Weights of a small transformer language model.
Size: width 64, 1 head of 64, MLP 512 tanh GELU, vocabulary 1024, 0.878M parameters.
Architecture: LayerNorm before each block, learned positions, biases, tied embeddings.
Training: 132M tokens, 2021 steps.
Each number is 128 + 32 x the weight over its row's rms, rounded and kept within 0 to 255. Layers, rows and columns count from 0. The size above them is the row's rms in percent of the matrix's.

# layer 3 MLP down (transposed), 512x64, rms 0.258, rows 247-299, columns 0-63
size [ 91  84 105  81  86 101  96 115  96  96  96  83  85 104 118 100 104  85 106 109 110 114  80 101 115  88 116 107  75 104  61  50  49 131 104  78  87 118  87  65  71  86 116 149  80  79  77 107 108 132 120 103 117]
[[125 121 139 117 115 122  82  89 124 180 159 131 163 134  96  94 124  39 180 122 129 137 144  80 141  93 133 124 141 107 140 140 166  75 172 163 139 108 145  32 126 101 145 167 163 153 115  71 137 130 110 100  51  98  97 122 158 106 132 121 114 157  91 140]
 [110 104 127 120 118 115 164 159 121 104  85  30 119 115 118 147 156 137 119 157 147 123 200  94  96 129  99 170  80 103  86 124 196 110 129 136 117  91 135 151 117 119  84 159  82 139 142 129 152  75 103  37  78 142 108 103 142 154 146 115  94  94 116 135]
 [147 118 150 111  71  73 115 165 109 157 122 181 172 104 131 122 166 114  68 116 100  88 123  81 160 127 133 137 117 139 147 131 151 134 164 167 129 203 147 117 137 147 120 169  58  41 119 110 172 151  93 161 179 148 169 128 107 145 164 140 140 169 133 138]
 [128 156 109 155 109  87 151  84 149 149 118 117 118 147 200 149  60  88  89 119 169 170  70 130 165 144 131 181 113 130 179 142 107 117 136 192 151 141 149 108 129 105 162 161 111 106 144 113 193 141 127 171 112 189 135 148 112  83 127 100 148 110 102 194]
 [161 158 105  83 148 144 145 143 125  59 133 197 131 114 109  81 130  89 112 135  88  78 200 157 186 144 126 131 112 122 120 107 140 135 222 131 106 137 158 186  84  87 133 130  90 129 125 125  99 153 114 144 139 107 121  85 140 112 160 123 105 117  96 195]
 [ 84 121 171  93  88 170 137 129 154 146  95 130 133 113 134 146 101 154  90 126  97 174 150 131 164 148 134 187 211 162 168 160 134 110 218  61 133 124 108 141 174 110 166 128 120 177 130  98 203 134 117 119 114 152 129 105 110  99 123 133 141 171 154 119]
 [132 133 156 144  99 110  85 171 122 159 115  94  81  76  73 146 144 180 140 108 133  89 129 161 130 121 187  76 182  96 147 198  99 121 154  59 112 101  83 158 121 139 116 122 148 103  66 124 140 170 152 145 136 152 136 111 140 141 160 166 114  71 102  94]
 [ 95  85  85 155 100 136 156 114 107 152 100 121 100 155 127 108 153 101  82 175 127 103 126 103 170 167 126  96 214 132 141 101 109 117 136 138 131 125 137 162 139 139 150 113 222 115 147 101 166  90 198 140  55 131 143  90 139 159 164 138 119 159 174 162]
 [ 94 114 123  87 115  65 188 190  91  35 137 109  51 147  74 117 114 140 175 157 151 152 104 155 149  64 128 148 115 148 133 131 146 164 139 130  96 166 125 137 109 113 126 139 110  62 127 125 122 138 133 110 126 173 100 125 146  78  85 113  98 111 107 108]
 [140 153 166 105 163 128  65 138  96  93 113 107  99 131 116 189 100 129 109 136 137 130  99 143 147 138 111 170  56  95 106 112 164  93 155 105  80 154  67 126 126 108  57 106 102 138 151 131  91 104 185 141 143 135 182 128 130 117 141  32 103 169 125 123]
 [153 136 122 102 163  91  95  95  91 108 108 212 116 107 136 145 158 178 130  99  99 159 145  92 124 116 137 106 129  51 131 116 204 159  99  92 111 122 110  79 103 129 108 133 155  86 167 150 189 110 135 137 110 130 166 101 216  97 117 127 150 125 138  96]
 [129 190 122 178 136 117 141 150 155 105 150 122 155  93 120 186 167 132 198 139 204 130 125 120 129 112 161 128 113 118 151 204 132 182 115 148 134  97 175 110 133 140 172 116 128  84 146  92 159 163 169 152 177 149 102  99 114 149 185  76 107 124 174 136]
 [172  96  90 125 168 124 136 172 156 103 124 110  52 120 136 168 132 151 109 139 101 127  82 102  98  99  83 156 130 142  78 145 146 178 101 150  96 158 103 180 103 144  74 125 152 157 153  89 150 121 158 144  49 109 146 167 114  95 126 115 120 197 149  76]
 [131 105 160 189  85  75 120 164 133 106 124 171 133 119 100 144 192 158 168  99 102  91 130 128 186 102 160 122 122 107  93 123  64  72 156 161 123 174 106 156  93 132 127  76  94 115 116 163  79 147 199  89 123 114  96 142 165 142 126 136 101 106 157 103]
 [115 119 121 100 151 149  88 133 113  84 147 117 149 179 146  98 140 128  69 113 149 140 108  85 172 113 143 112 181 147 124  35  96 134 207  85 192 168 110 144 157 121 110 131 130 133 169 105  86 127 101 152 150  91 109 200 133 126 150 128 141  70 112 116]
 [133  69 139 125 104 113 118 136 106 181 148 145 138  53 129 119  89 179 148  85 157 145 123 172  86  97 148  81  80 134 133 184 139  83 159 130 123 168 156 102 148  64 138 153 144 113 125 123 169  84  57 113 149 132 130 103 124 171 121 194 117  94 159 116]
 [155  96 155 133 102 101 146 124 100 165 116  37 151 113 151  96 145  91 184 130 127 130 148 102 129 128 175 223  95 149 119 161 140 178 160 145 108 107  89 150 102 108 115 118 116 121  80 135 137 185 147 103 134 132 181 143  69 153 128 109  71 101 123 176]
 [105 152 124 156 102  79  87 165  82  86  30 127 100 116 136 108 145 138 154 145 147 144 169 117  97  79 113 147 158 122 137 153 170 140 185 125  91 133 117 145 136  93  90 122  83  74 133 151 141 129  64 130 132 148  98  52 117 172 173 128 116 166 148 150]
 [119 125 139 129 182 165 130 102  76 161 121 127 125 181 157  87  86  79 189 139 141 181 132 128 171  99 144 164 159 134 149 163 133 151 160 115  87 143  74 112 166  91 141  73  91 108 140 159  76 131 123 105  98 146 138  54 145 171 159 126 125 151  66 126]
 [ 58 140 106 141 142 103  98 123  99 151 121 120  90 158 161 125 175 142 104  72 168 170  82  87 126 126 119 164 192 135 101  95 104 172 144 143 138 105  77 166 153 132 100 103  81 165  88 122 110 133  83 122 108 126 134  83 162  66 162 141 115  69 180 114]
 [135 100  80 119 142 156 195 118 118 122 127 117 172 162 106 147 179 120 117 133  96 134 178 147 161 134 121 125  79 126 162 110 116  97 107  19 146 136 117  97  96 138 124 169 161  95 197 176 105  98 185 126 106 120  99  97 118 144  77 113 159  98  88 135]
 [143 104 148 156  73  97 130 108 135 138 156 158 105  86 135  93 125 127 157 147  87 159 116 201 113  94 213  83  62 119 107 142 165  89 121 181 147 156 109 115 120  88 155 120  98 134 168 134 125  84 119 203 131 138 154 167 122  96 107 108 151 172 123 175]
 [117 135  79 137 161 118 139 154 164  93 172 169 114  70 112 135 159 141 165 105 140 131 135 142 146 140 164 149 118 159 168 111 133 166 150 213 130 148 191  93 124 189 145  68 177 117 137 105 119 151 138 149 178 153 113 115 150 158 143 138  99  32 114 139]
 [171 124 195 124 134 110 102  67 129 121 170 108 119 132 107 151 156 113 127 144 130 144 150  89 113 119  95  99 173 136 142 125 159 104 115 104 137 135 121  70 116  91  96 141 117  73 155  79 230 145 179  85  80 118 125 104 137 150 116  89  52 119  82 132]
 [109 127 117 116 128 118 121 130  93 151  92 162 139 167  79  91 144 148 123 102 129  70  81 106 122 131 104 146 118 182  92  71 155 111 126 114 134 198 136 158 170 156 124  48 192 117 117 187 150 154 128 153 133 112  97 125 131 112 145 182  75  74 179 106]
 [155 158  97 107 154 109  79  96 144  86  51 166  79  76 153 119 198 100 133 112 144 115 215 117 128 134  77 135 172 138 146 141 149 101  98  68 139  73 126 139 122  88 123 135 126 114 146 151 146 189 165  96 155 168 118 140 126 153 160 120 126 104 109 114]
 [129  96 153  64  92 114  97  98 123  94 141  95 108 128 118 107 142 148 130 195 162 119 148 155 111 154 112  58 114  90 149 141 128 125 127 122 160 107  77 133 142 105 116 150 103 107 219 127 183 113 105 153 162 146 142 176 216 162 144 123 183 131 153  99]
 [169 149 165 200 160 106 103 136 166  66 109 119 112 192 165 100 144  60 122 173  99 152 138  94 117 132 138 154 149 163 134 126 147 136  81 151 135  78 168 158 123 158 131 163 107 155  87 109  79 165 164 119 103 116 105 152 135  88  80 107  98 173  98 168]
 [109  82 121 213 149 188 144 139  85 124 164 123  89 141 147 163  82 132 163 157 151 132  63 117 164 128 108 127 119 143 148 161 150 168 135 114 136 139 129 161 123 173 166 158  73 118 120 138 117 148 111  98 172 121 100 104 114 212 146 144 147  54  87 107]
 [125 124  77 127  80  95 140 111 191 134  97 110 140 149  85 153 119 122 110 105  92 112 110  90 155 107 155 158 126  92 161 161  58 140  38 114  68 117 131 121 130  92  85 102 174 138 162  89  97 163 133 119 102 127  69  88 101 144 153 104  82 119  83 124]
 [148 157 116 156  98 194 160 170 115 115 115 139 115 148 145 200 103 143 120 126 153 103 101 140 126  96  95 188  94 106 139  73 111 138 101 178 121  73  86 137 140  77 113 113  76 133 114 106 100 158 163 141 114 103  87 200  85  90 125 174 120  97 124  79]
 [ 77  99 112 107 113 136 149  75 118 162  94  87 131 139 111 121 117 176 118  87 121 187  96  89 126 127  89  96  80  85  92 158 111 180 103 109 106 156 177 182 159  87 133 118 133 116 170  82 114  82 141 151 112  64 132 180 124 151 120  87  98 110 126  73]
 [168  78 113 162 154 140 121 101  67 157 130 113 118 123 134  95 144 139 149 155 150 181 184 137  25 164  98  58 146 171 114 109 154  78  88 103 170 125  98  97 113  87  85  82 110 127 107 140 139 110 117 101 134 122 130 150 136 121 136 169 120 148 191 135]
 [ 95 107 142 154 144 131 149  61 137 165 140 120 150 132 138 112 104 126  53 151 104 178 130 173 186 105 162 108 158 144 118 118 139 103 185 123 190 126  91 179  86 178  72 118 133 108 187 108 141  86 143 103 143 160 154 162 141 126 149 130 121  60 145  86]
 [ 89 114 125 186  49 148 156 125 113 165 128 117 151 119 131 159 140 135  79  96 150 138 101 164  97 160 207 141  79 138  95  96 114 123 169 115 110 185 151  91 145 123 148 130  92 118 124 114 136 135  97 170 135  84  96 180  86  57 164  76 117 102 105 126]
 [ 55 125  84 143 128 195 150 148 163  95 120 125 109  78 158 112  85 122 190 113 109 106 151  95 109 122  58 145  93 143 161 183 153 128 143 155  90 122 160 206 146  89 138 147 104 154  96  95 110  80 135 164 137  89 124 117 145 155 135  69 117 149 120 117]
 [ 93 135 125 125 175 150 149 140 104  86 192 139 121  75 170 168 144  69 154 129 148 151 119  78 216 130 117 127 143 179 178  92 117 121  91 128  96 164 165 185 169 106 153 109 167 136 110 170 111  79  87 119 131 160 152  97 148 105  98 103 127 148 151 115]
 [110 169 149 114 126 163 145 119  86  82  99 121 181 146 116 147  90 139 140  94 197 152 127 123  68 149 113 221  74 151 153  66  97 111  96  74  93 127 113 142 165 165 119 174 158 129 112 177 161 129 132 159 120 133 139 123 176 134 119 182 153 123 132 109]
 [108 142 113 134  70 145 107 168 136  84 125 154 114 158 116 122 106  94 103  75  99  84  80 117 142 134 146  21  99 137 161 100  96 118 113 158  65 103  84 128 112 140 152 119  78  40 131 127 141 140 106 141 165 138 164 143 115 110 144 126 119  63 139 156]
 [183 113 116 185 117 156 132 128  56 147 135 155 139 103 164 112  96 102 136 137 151 113 128  94 121  98  88  71 140 147 122  91 153 182 168 155 103 122 130 123  82 148 109 118 136 135 167 125  71  80 184 178 156 155  88 149  82  51 155 134  80 124  98 136]
 [136 134 134 184  89 142 163 114 104 147 167 126 157 113  59 155 159  85 104 113 144 150 203 152 176 112 139 128 106 100 152  72  54  87 164 113 125 133 152 134 100 143  97 118  91 105 150 148 150 171  78  83  98 105  87 110 150 114 111 120 161 109 115  58]
 [114 106 122  81 104 168 117 108 193 169 158 135  93 166 139 136 153 147 181 105 150 102 117 124 155 173 106 163 181 119 151 152 123 171  61 104 103  72 114  96 113 154 147 118 136  90  85 133  40 119 175  96 120  82 147 123 104 151 101 140 138  94 147 174]
 [ 83  95  74 129 119 183 111 110 144 104  82  97 207 127  63  80 180 142 122 101 137 108 140 110 112 183 122 122 129  91 117 155 133  69 107 109 144 125 137 137  91  84 149 173 153 177 143  96 159 143 113 151 125 160 154 171 108 107 131 139  60 138 177 151]
 [142 169  93 152 112 167 174 125  86 119  52 167 108 103  82 136  81 145 161 106  94  90 106 172 139  61 129  85 135 144 114 142  87 183 115 122 129 150 127  99 111 159 121 181 152 126 187 120  82 148  96 114 104 115 190 103 168  94 164 117 140 152 129  98]
 [133 132 182 124 158 153 145 130 113 156 197 118 128  96 133 135 149 173 141 102 152 126 153  86 145 157  92 134  84 163 141 166 161 123 141 144 104 118 108 193 169 142 140 133 183 178  96  39 141  74 155  97 143 133 109 142 112 164 141  94 150 171 109  51]
 [150 145 118  72 103 152 170 132 118 151  77 161 161 168 124 174 222 122 103 116 173 152 166  78 179 150 117 136 106 128 147  95  77 118 117  92 136 124 131 140 125 129 154 154 118 127 122 176 110 137 100  86 114 164 131  27 128  95 118 116 153  91 109  89]
 [138 134 146  98 173 144 134 124 160 100  71 140  94  95 180 161 144 151  98  68  75 120  72 112 116 133 163 117 120 113 130 154  61 102 131 159 160 134  89 134 144 147 111 205  56  54 100 128  95 170 131 126 163 119  82 155 156 118 112 135 113 109 126 153]
 [107 150 145 170  98 118  68 115  79 132  85 135 143  73 116 158 178 122 127 119 149 155 180 151 139 163 119 129  80 103 145 113 123 151 205 127 144 116 118  91  66 106 144 133 130 190 127 106 106 125  79  85 124  92  85  92 131  96 171  99 111 178 186 100]
 [ 78 123  93  72 128 100 108 124 136 109 178 193 157 156 107 113 117 143  89 136 132 120 139 155 133 161 124 159 154  99 196 128 149 159  98 135 143  91 124  76 130 164 171  96 132 119  74 104 108  67  90 101 109 188 146 100  70 124 128 117  94  90  58 138]
 [164 134 122 103  65 157 140 113 136  84 110 112 106 138 200  96  99 113 111 140 112 132  95 117 168  92 137  96 191 169 103 100 151 142 108 164 118  63 164 187 155 135 145  97 112 134 108 112 118 135 123  95  81 186 132 132 154 104  68 159 176 179  75 138]
 [ 73 117 107 137 190 176 148 127 120 129 100  85 125 165  96 126 134 170  90 121 170  92 157 138 146 103 158 153 135 161  76  80  99 133 116 129 130 102  92 152  88 111 180 220 139 148  99 123 114 133 143 108 141 123  56 184 113 123 140 131 129 136 170  59]
 [132  93 158 136 102 113 209 113 150 113 124  82 132 103 179 135 133 139 127 116 146 153  16  99 137  89 138 176 122 117 117 123 123 154 197 145 189 126 169 103 134 161 118  75  86 106 117 187 133 110 105 109 136 119 172  86 120 140 152 185 128 122 132 132]
 [138  55  93 110 100  93 179 144 161  83 106 116  72 140 152 124 138  82 121 102 146 119 131 131 107 118 190 154 110 134 133 128 150  89 132 145 101  94 137 118  99 166  54 149 188 124  74 136 137 106 196 141  77 172 108 144 128 122  82 142 194 127 151 145]]
# layer 3 MLP up, 512x64, rms 0.284, rows 248-299, columns 0-63
size [ 85 102  79  80  85  90 104  90  99  95  79 101  95 118 119 110  75 124 116 113 110  69  98 113  94 125 114  84  94  57  47  49 124 102  85  91 110  93  62  71  91 110 130  97  77  81 101  88 124 118 115 118]
[[134  99 167 112 110 130 180 114 132 138 181  91 147 135 133 133 117 113 150  94 111 120 142 119 122 109 212 156  63  69  75 119  74 124 146 111 148 139 134  94 112 121 187  97 115 121 104 167  88 113 181 181 106  76 128 149 134 140 209 136  98  98 141 165]
 [ 96  87 116 104 128  87 107 135 150 113  98 123 178 129 136 155 132  51 131 111 116 146 149  96 101 139 178 168 154 145 126 128 127 135 144 104 121  86 180  97 101 137 150 126 128 147 112  69 155  99 134  59 146 110  75 135 116   7 121 154 183 145 113 146]
 [142 165 125  96 137  44 209 129 100 170  85 133 147 135 152 139 126 117 129 142 184 111  94 144 126 162 189 112  75  85 137 176 117 105  70 141 140 127 117 128 146 100 169 153  72 117 120 130  91 159 105 116 144 106  87 148 186  91 107 142 121  79 170 122]
 [ 93 124 175 198 123 103 123 158 169 162  97 115  90  81 109 173 138 101 159 137 124 113  95  90 134 122 139 109 123 129  41  87 127 150 128 115 172  91 124 124  60 157 126 145 181 106 129 151 148 100 121 131 168  91 123 153 182 194 128 130 137 179 177 142]
 [ 93  99 143  94 118 122 127  94 111 148  75 130 120  88 133 167 166 109  70 156  67 120 177 157 131 124 149 157 144 150  98 145 190 120 141 131 186 156 123  93 128  80  98 106 124 162 100 153 162 101  74 169 114  86 146 141  96 167 189 100 150 202 137 139]
 [149 156 141 135 127  45  73 112 100 117 112 178 105 143 168 103 155  85  92 125 122 133 110  72  70 133 106 151 125  99 128  41 168 144  92 105 157 134 132 129 123 174 118 138 123 164 145 127 119 212 147 159 102 125 122 121 176  95 132  62 150 137 155 127]
 [163 177 142 109 102  92 154 191 162 128 140 142 130  97 161  98 127 114 136 189 164 108 119  95 112 115 152 148  84 106  62 159 163 109 149 127  63 105 162 115 151 112  96 135 130 125  97 143 180 127 175 134 119  99  84 167 115  78 151  38 139 118 163 155]
 [149 115 110 169 119 163  65 126 117 152 114 116 154 124 140 102 173  76  78 146 119 163 134  95  98 176 139 112  72 128 110 133 134 112 105 157 164 123  89 142  90 163 172 105 163 147 135 113 133 105 121 135  76  83  69  81 102 114 191  93 138 136 201 190]
 [138 121 131 157 116 136  84 111 178 136 161 101 204 112 103 174  98 136 179 143 193 131 116 136  98  73 132 185 102 130 104 176 128 108  95 122  99  73 143 136 117 178 121 119 110 127 121 101  11 156 145 125 112 102 146  94 118 141 152  99 109 140  92 124]
 [ 92 161 157 140 127  67 121 188  83 150 145 116 115 128  86 167 121 126 124  87  96 120 162  73 120  91 137 167 122 118  72 173 153 172 159 101 145 121 171 128 121 164  89  95 113 114  92  70 188  75 164 145 155 135 130 145  73 173 163 134 114  90 133 104]
 [ 84 149 138  96 116  69 134 133 145  72 107  91  51  97 197 138 106 157 167 151 179 130 126 115 132 140 154 107 119 123 124 140 114 119 150 149 104 173 190 101 142  83 150 173  84 104 149 150 115 110 160 130 182 115 102 115  76 102 134  91 194 173 130 104]
 [148 132 131 141  42 112 110 160 145 154 137 156  89  54  76 141 165 126 119 156 121 150 109 168  95 159 100 101 145  70 141 168  75 136 101 172 145 175 151 165  90 153 199 115 108 139 140 151  54 160 108 118 102 139 104 124 139  89 100 134 101 130 118 104]
 [137 139 104  78 178  93  69 103 181 153 153 184  93 113 158  97  79 143  99 152 126 110 108 112 126 124 116 108 110 132 118 121 215 181 142  86 130 187  55 104 103 162 145 170 125 154 146 154 125 146 102  99 159 179 167 134 153 130  86 140 133 151 124 150]
 [113 149 187 128 100  71  98  92 185 161 126 119 110 122 171  95  65 143 125 172  86  83 128 173 100 163  84 146  80 127 126 127 102 135 113 143 134  96  90 164 126 120 137 155 173  83  91  95 165 167 154 105 116 123 153 177 196 178 162 116 145 134 107 117]
 [ 81 115  82  94 139 152 111 107 103 135 122 122 120 144 129 144 139  91 132  57 140 109 155  94 141 101 130 110  46 126 115 133 113 133 116 139 113 108  70 166 123 121  95  60  57 112 110 115 138 118 199  74 161 104 165 177  54 160 122 109 131 107 168 140]
 [145  82 150 165  45 119 197 118 108 118 132 151 119 148 103 122  77 120 127 105 147 180 107 110 118 129 138 162 146 114 116  99 104 121 174 170 108 111 111 174  45 131 161  81 156 121 121 141 178 152  92 173 157 168 169 118  91  90 136  99 164  87 114  97]
 [133 136 106  78 105  75  91  99  65 121  84 145 148 113 135  95 141 193 151 110 140 127 133 145 101 107 105 174 181 117 158 120  39 154 165 145 182 154 137 121 190 140 149 111 131 113 129 132  88  90 163 149 118 133 147 123 123 139 175 144 190 161  66 136]
 [152 145 144 172 142 108  93 159 146 115 144 138 165 137  95 188 125 172  75 134 140  13 113 125  91 135 109  44 145 118 107 109 187 100 102  97 121  93 111 132 145 149 116 137 142 152 119 119 140 126 145 147  71 100 132  92 121 162 110 134 136  60 161  91]
 [156 132 143 124 132 124  25 133  44 173 133 112 140  99 120 137 100 152  62 194 145 148 129 129 184  98 139  86 127  93 123 171 118 148 108 162 130  89  83 140 118 178 155 129 161 133 101 118 154 117 166 147 100  69 148 161 121 175 121 163 114 122 135 143]
 [126 132  66  85 126 132 138 118  83 106  86 101 207 117 132  83 109 133 142 129  98 147 164 101 124 108 132 105 110 137 149 120 144 149 131  53 126 128 124  46 144 133 158 174 102 150 126 212 156  73 191 147  86 154 132 135 104 114  99 163 176 133 128 119]
 [174  74 150 142 138 188 160 124 139  89 102 127 108 141 172 114 144 149  64 138 105 155 129 142 117  92 175 147 165 179  95  89 130 186 129 120 137 206  86 133  99 115  62 103 148 150  95 163 122 130 108 109 153  57 122  85 145 104 156 132 117  90 121 161]
 [159 127 140 144 108 110 184 165 104 129 173 133 168 175 106 161 149 142 119 154 106 126 128 177  88  86 137 127 164 126 119 173 152 141 104 129  96 111 164 107 107 112  64 104  73 150 169 105 140 114  59 161  86 145  57 127 134 202 112 116 164 175 116  93]
 [162 125 132  96 127 159  94 119 116 134  99  98  77 143 107  82 172 137 111 113 148 124 157  97 141 115 133  94  89  78 120 155 149 134 151  96 148 206 167 108 191  92 162 106 163 121 124 152  92  76 164 107 104  88  80 111 102  61  94 178 193 140 125 131]
 [ 53 142  98 113 101  73 116 105  98 137 143 176 192  99 123 140  93  81  80 156 113 123 105 116 137 141 137 192  85 212 111  68 127 128 105 134 118 143 158 104  85 146 130 199 104 100 109 117 131  98 170 135 129 139  72 153 139 153 137 159 137 113 124 150]
 [ 99 183 146 159 126 170 175 118 123 141  95 118 126 127 113 126 122 145  80 128 109 120 167 152 121  67 185 113  79 156  57 195 134 129 125 139 194 133 150 127 128 140 111 129 123 109  46 175  93 148  92  93 162 131 135 113 164 185 120 102  68 114 127 144]
 [ 91 102 170 184 133 157 162 163 116 195 156 152 153 120  77 141 124 134 124 106 123 122 112 112 144 186  74 189 179 129 117 182 123 160 148 107 127 115 120 109 125  93 134  85 160 169  87 104 134 115 133 173 120 130  51  93 106 128 143  90 101  67 108  86]
 [ 77 111 118 130 111 145 152 115  81 161 184 105 160 141  82 137 123 151 119  75 158 105 148 111 144 120 145 101  39 119 164 201 110 105 175 153 185 137 138 152 140 141  94  55 103 155 146 162 106  95 118 126 112 112 128 137  97 156 178  73 170 119 154 148]
 [122 109 153  55 138 106 155 128 124 146  88 125 113 102 143  61 173  81 167 201 106 145 136 102 138 202 117  65 117 157 151 111 129 118 117 107 133  52 153 143 106 136 121 115 173  85 167 146 113 171 106 128 157 117 116 167 127 122 175 135 185 109  90 140]
 [153 157 188 143 133  87 151  87 120 150 126 166 119 171 185 153 128  76 106 116 129 155 149 157 116  80 159 151 133 120 100 114  80 159 103 132 121 135 122  97  91  85 196 153 158 177  95  78  70 151 121  81 103  98 106  79  73 133  80 100 118 156 144 115]
 [142 185 177  96 113 124 126 114 114 154 152  80  98  88  53 109  68 133  87 128 109  98 147 136  99 167 179  53 100  53 151  84 151 123 156  95  95 144 130 128 104 122 151 115  89  88 143 116 118  92  94 164 132 160 106 100 120  77 126 100 103 114 150 108]
 [ 79  67  88 122  98 104 141 160 107 135 108 146 137 122  84 130 168 156 163 143 165 147 113 140  95 135  69  96 177 141 133 120 110  79  58 108 105 139 137 136  91 125 158 113 111  77 187 119  68  95 111 101  98  72  68 152 120 102 168 160 121  79 126 132]
 [115 220 100 108 120 143 136  92  71  96 183 107 114 130 195 154 156  97  89 169 124 156 154 103 138 147 145 162  82  80  98 189 117 106 139  99 131 135 148 153 119 118 128  63 130 136 105  69 156  96  94 137 159 108 132 143 120 180 140 109  94 161 156 154]
 [155 177 108  65 101 112 127 145 113 119 146 118 134 110  91 123 174 132 151  86  93 150 156 142 127 189 193 130  76 121  97  85  98 110 138  98 167 166 190  88 185 111  92 162 163 138 126 170 104 114 138 132  53 130  86 159 124 148 111 132 144 157  74 138]
 [114 104  99  87 135 126 144 120 135 184  78 120 129 144  59 163 169 137 156 138 144  99 128 110 139 103  86 125 155 123  87 180  74 141  70 132  91  71 141 173 145 145 156 141  88 142 126 183 136  62 160 123 166 132 138 141  61  80 105 165 123 172  99 141]
 [ 51 118 115  81 159 148 170 119 115 107 125 137 119 107 166 115 132 106 184  94 126 126 155  68 114 102 110 119 116 148 159  87  82 140 103 126 122 175 178 173 121 159 125  99 123 176  81 154  42 150 170 110 152  60 116 161 133 136  89 111 121 155 129  88]
 [152 117 112  82 142 129 158 121  85 133 178 162  92 121 100 148 108 105 160 146 123 148 110 103 109 118  74 147  99 127 173 117  94 129  85 170 131 183 111 115 183 126 196 117 136 121  37 158  71  91 125 143 148  79 123 108 184  70 137  96 105  98 125 145]
 [121 160 117  60 133  95 169 140 137 123 119 120 204  91 101  92 118 146  80 173 150 153 144  83  81 133 122 160 128 127 105  39 144 140 122 131 120 138 137 134 124 220 108 149 170 143 145 105 130  64  61  99 145 124 123 115 130 172 128 168 108 118 106 116]
 [141 115  72  86  99 131  92  63 150 112  60  98 182 150 152  98 136  88 162 171 129 173 112 160 147 121  68 121 133 163 103  86 107 132  70 166 162 118 112  93 159 154  99 190 108 142 141 172 110 131 133 121 119 165 188 161 156 115  89 132 143 117 152 145]
 [135 135 137 112  89 148  91 136 157 149 120  81 168 147  89 100 142 109 147 194 101 111 119 180  94  92 111 119  86 105 150 170 156 173  85  85 159 135 129  82 143 168 156 113 152  68 119 138 138 170 128 155  75 172 126 158 145  98  97 102 153  66 194 160]
 [155  70 141 110 165 133  61 103 118 143 143  95 137 109 120 105 120 141 119 112 181 123 127 105  83 130 191  96 102 129 121 181 126 100  98 111 170 131 135 135 156 156 165  90 215 123 116 130  84  58 124 124 150 148 152 180 126 139 186 130 121 106 124 206]
 [136 123 133 101 111  91  68 123  76 165 124  95 147 150 121 134 185 118 109 141 136 115 157 133 111 101 170 141 127  40 144 116 105 142 132 116  94 119 107 186 149 141 135  67  99 162 165 203  96 165  85 105 116 127 108 204 176 104  83 123 168 136 138 125]
 [106 155 106  52 103 164  75 140 149 126 154 102 131  71 111 112  94 137 146 128 111 125 174 137 128 134 162 135  91  70 104 134 106 135  99 150 153 146 120  90 115 123  97  49 136 123 137  81 185  72 160  93 130 146  99  99 151 125  98 101 217 116  84 120]
 [159 144 130 130  82  68  72  63 137 165 165 190  89 134 171 161 147 156  96 137 104 120 176 121 175 158 145 130 104  97 200 121 155 126 112 118 153 157 162 151 139 154 147 123 112 141 151 139 154  89 138 143 107 158 100  48 124 126  99  76 119 148  78 153]
 [110  95 153 148  69 131 112 169 104 115 118 164 160 112  91 143 185 100 106 147 124 127 147 122 120  97 122 117 114 160  97  57 112  96  99 157 115 168 138 165 140 100 151 111 155  94 156  93  91 149 190  81 141  40 111 132 115 105  73 114 163 137 107 200]
 [138 131 148 198 118 135 126 143 106 138  97 153 150 144 122 124 158 125 127  50  34 179 129  90 119 114 124 140 148 130 116 151 145 208 117 125  69 152  77 142 115  83 165 141 139 129  66 121 113 183 141 179 150 150 135 132  97  95  91 148 152  98 167 125]
 [114 126 123 107 162 144 150 152 113  69  53  56 161  87 214 135 181 164 109 129  97 149 117 111 146 115 127 137  91 131 137  90 131 137 124 122 111 101 158 165 159 163 123 153 177 144 103 102 172 172  87 174 152  68 141 135  96 147  82 103 144  99 141 115]
 [ 87 130 182 133  89  48 175 104 100 168  91 154  83 105 108 133 176 143 175 217 130 120 118 107 153 119  94 153 156 106 142 149 182 124 136  99 118 165 137 175  90 142 165 140 119  84 119 101 102  98  77 129 120 143 118 116  94 113 167 133 164  86  98 131]
 [153 166  96 129  77 132 134 135 125 175  88  81 125  48 113 126 164  99 156 161 101 151 142 128 124  77 168 123 102 191  85 153 105 126 113  87 126 179 138 125  85  98 100 108  99 176 150 140 134 126 121 154  91 117  68  73 112  89 127 116 181 120  99  75]
 [156 128 136  85 175 133  89  99 125 122 137 137 121 110 128 178 115 165 163 151 107  91 154 147  70 119 159 158 137 154  90 140  72 168  36 100 100 138  49 132 157 169 132 128 110 176 119  90 136  52 154 143  93 117 127 111  87 110 145 134 125 111  83 111]
 [131  75 121 120 159 106 126 127 168 154 185  84 172 141 168 123  65 108 128  76 142 139  71 131  70  96 110 173 117 114 104 115 163 128 142 143 167 108 170  76 157 133 102  73 118 159 100 116 178 133 140  80  88 106 132 169 165 139 137  98 113 157 122 195]
 [201 168 128 112 155  99 116  94 145 104 202  71 132 113 106  92 194 162 188 128 170 112 122 131 102 131 157 102 128 112  98 109 100 102 114 138 158  99 168 120 116 206 139 106 149  89 103 138 142 137 181 109 106 171 137 156 130 145  93 130 180 133  74 110]
 [200 128 136 159 159 156 179 125  72  83 172 118 106 106 151 125  88 148  84 145 167 190 144 129  86  77 144 139 157  97 146 128 150 122 128 131 104 184 145 153 107 149  68 116 155 193 138 173 153 141 144 147 103 108 159  95 151 142 127  77 175 176 124 107]]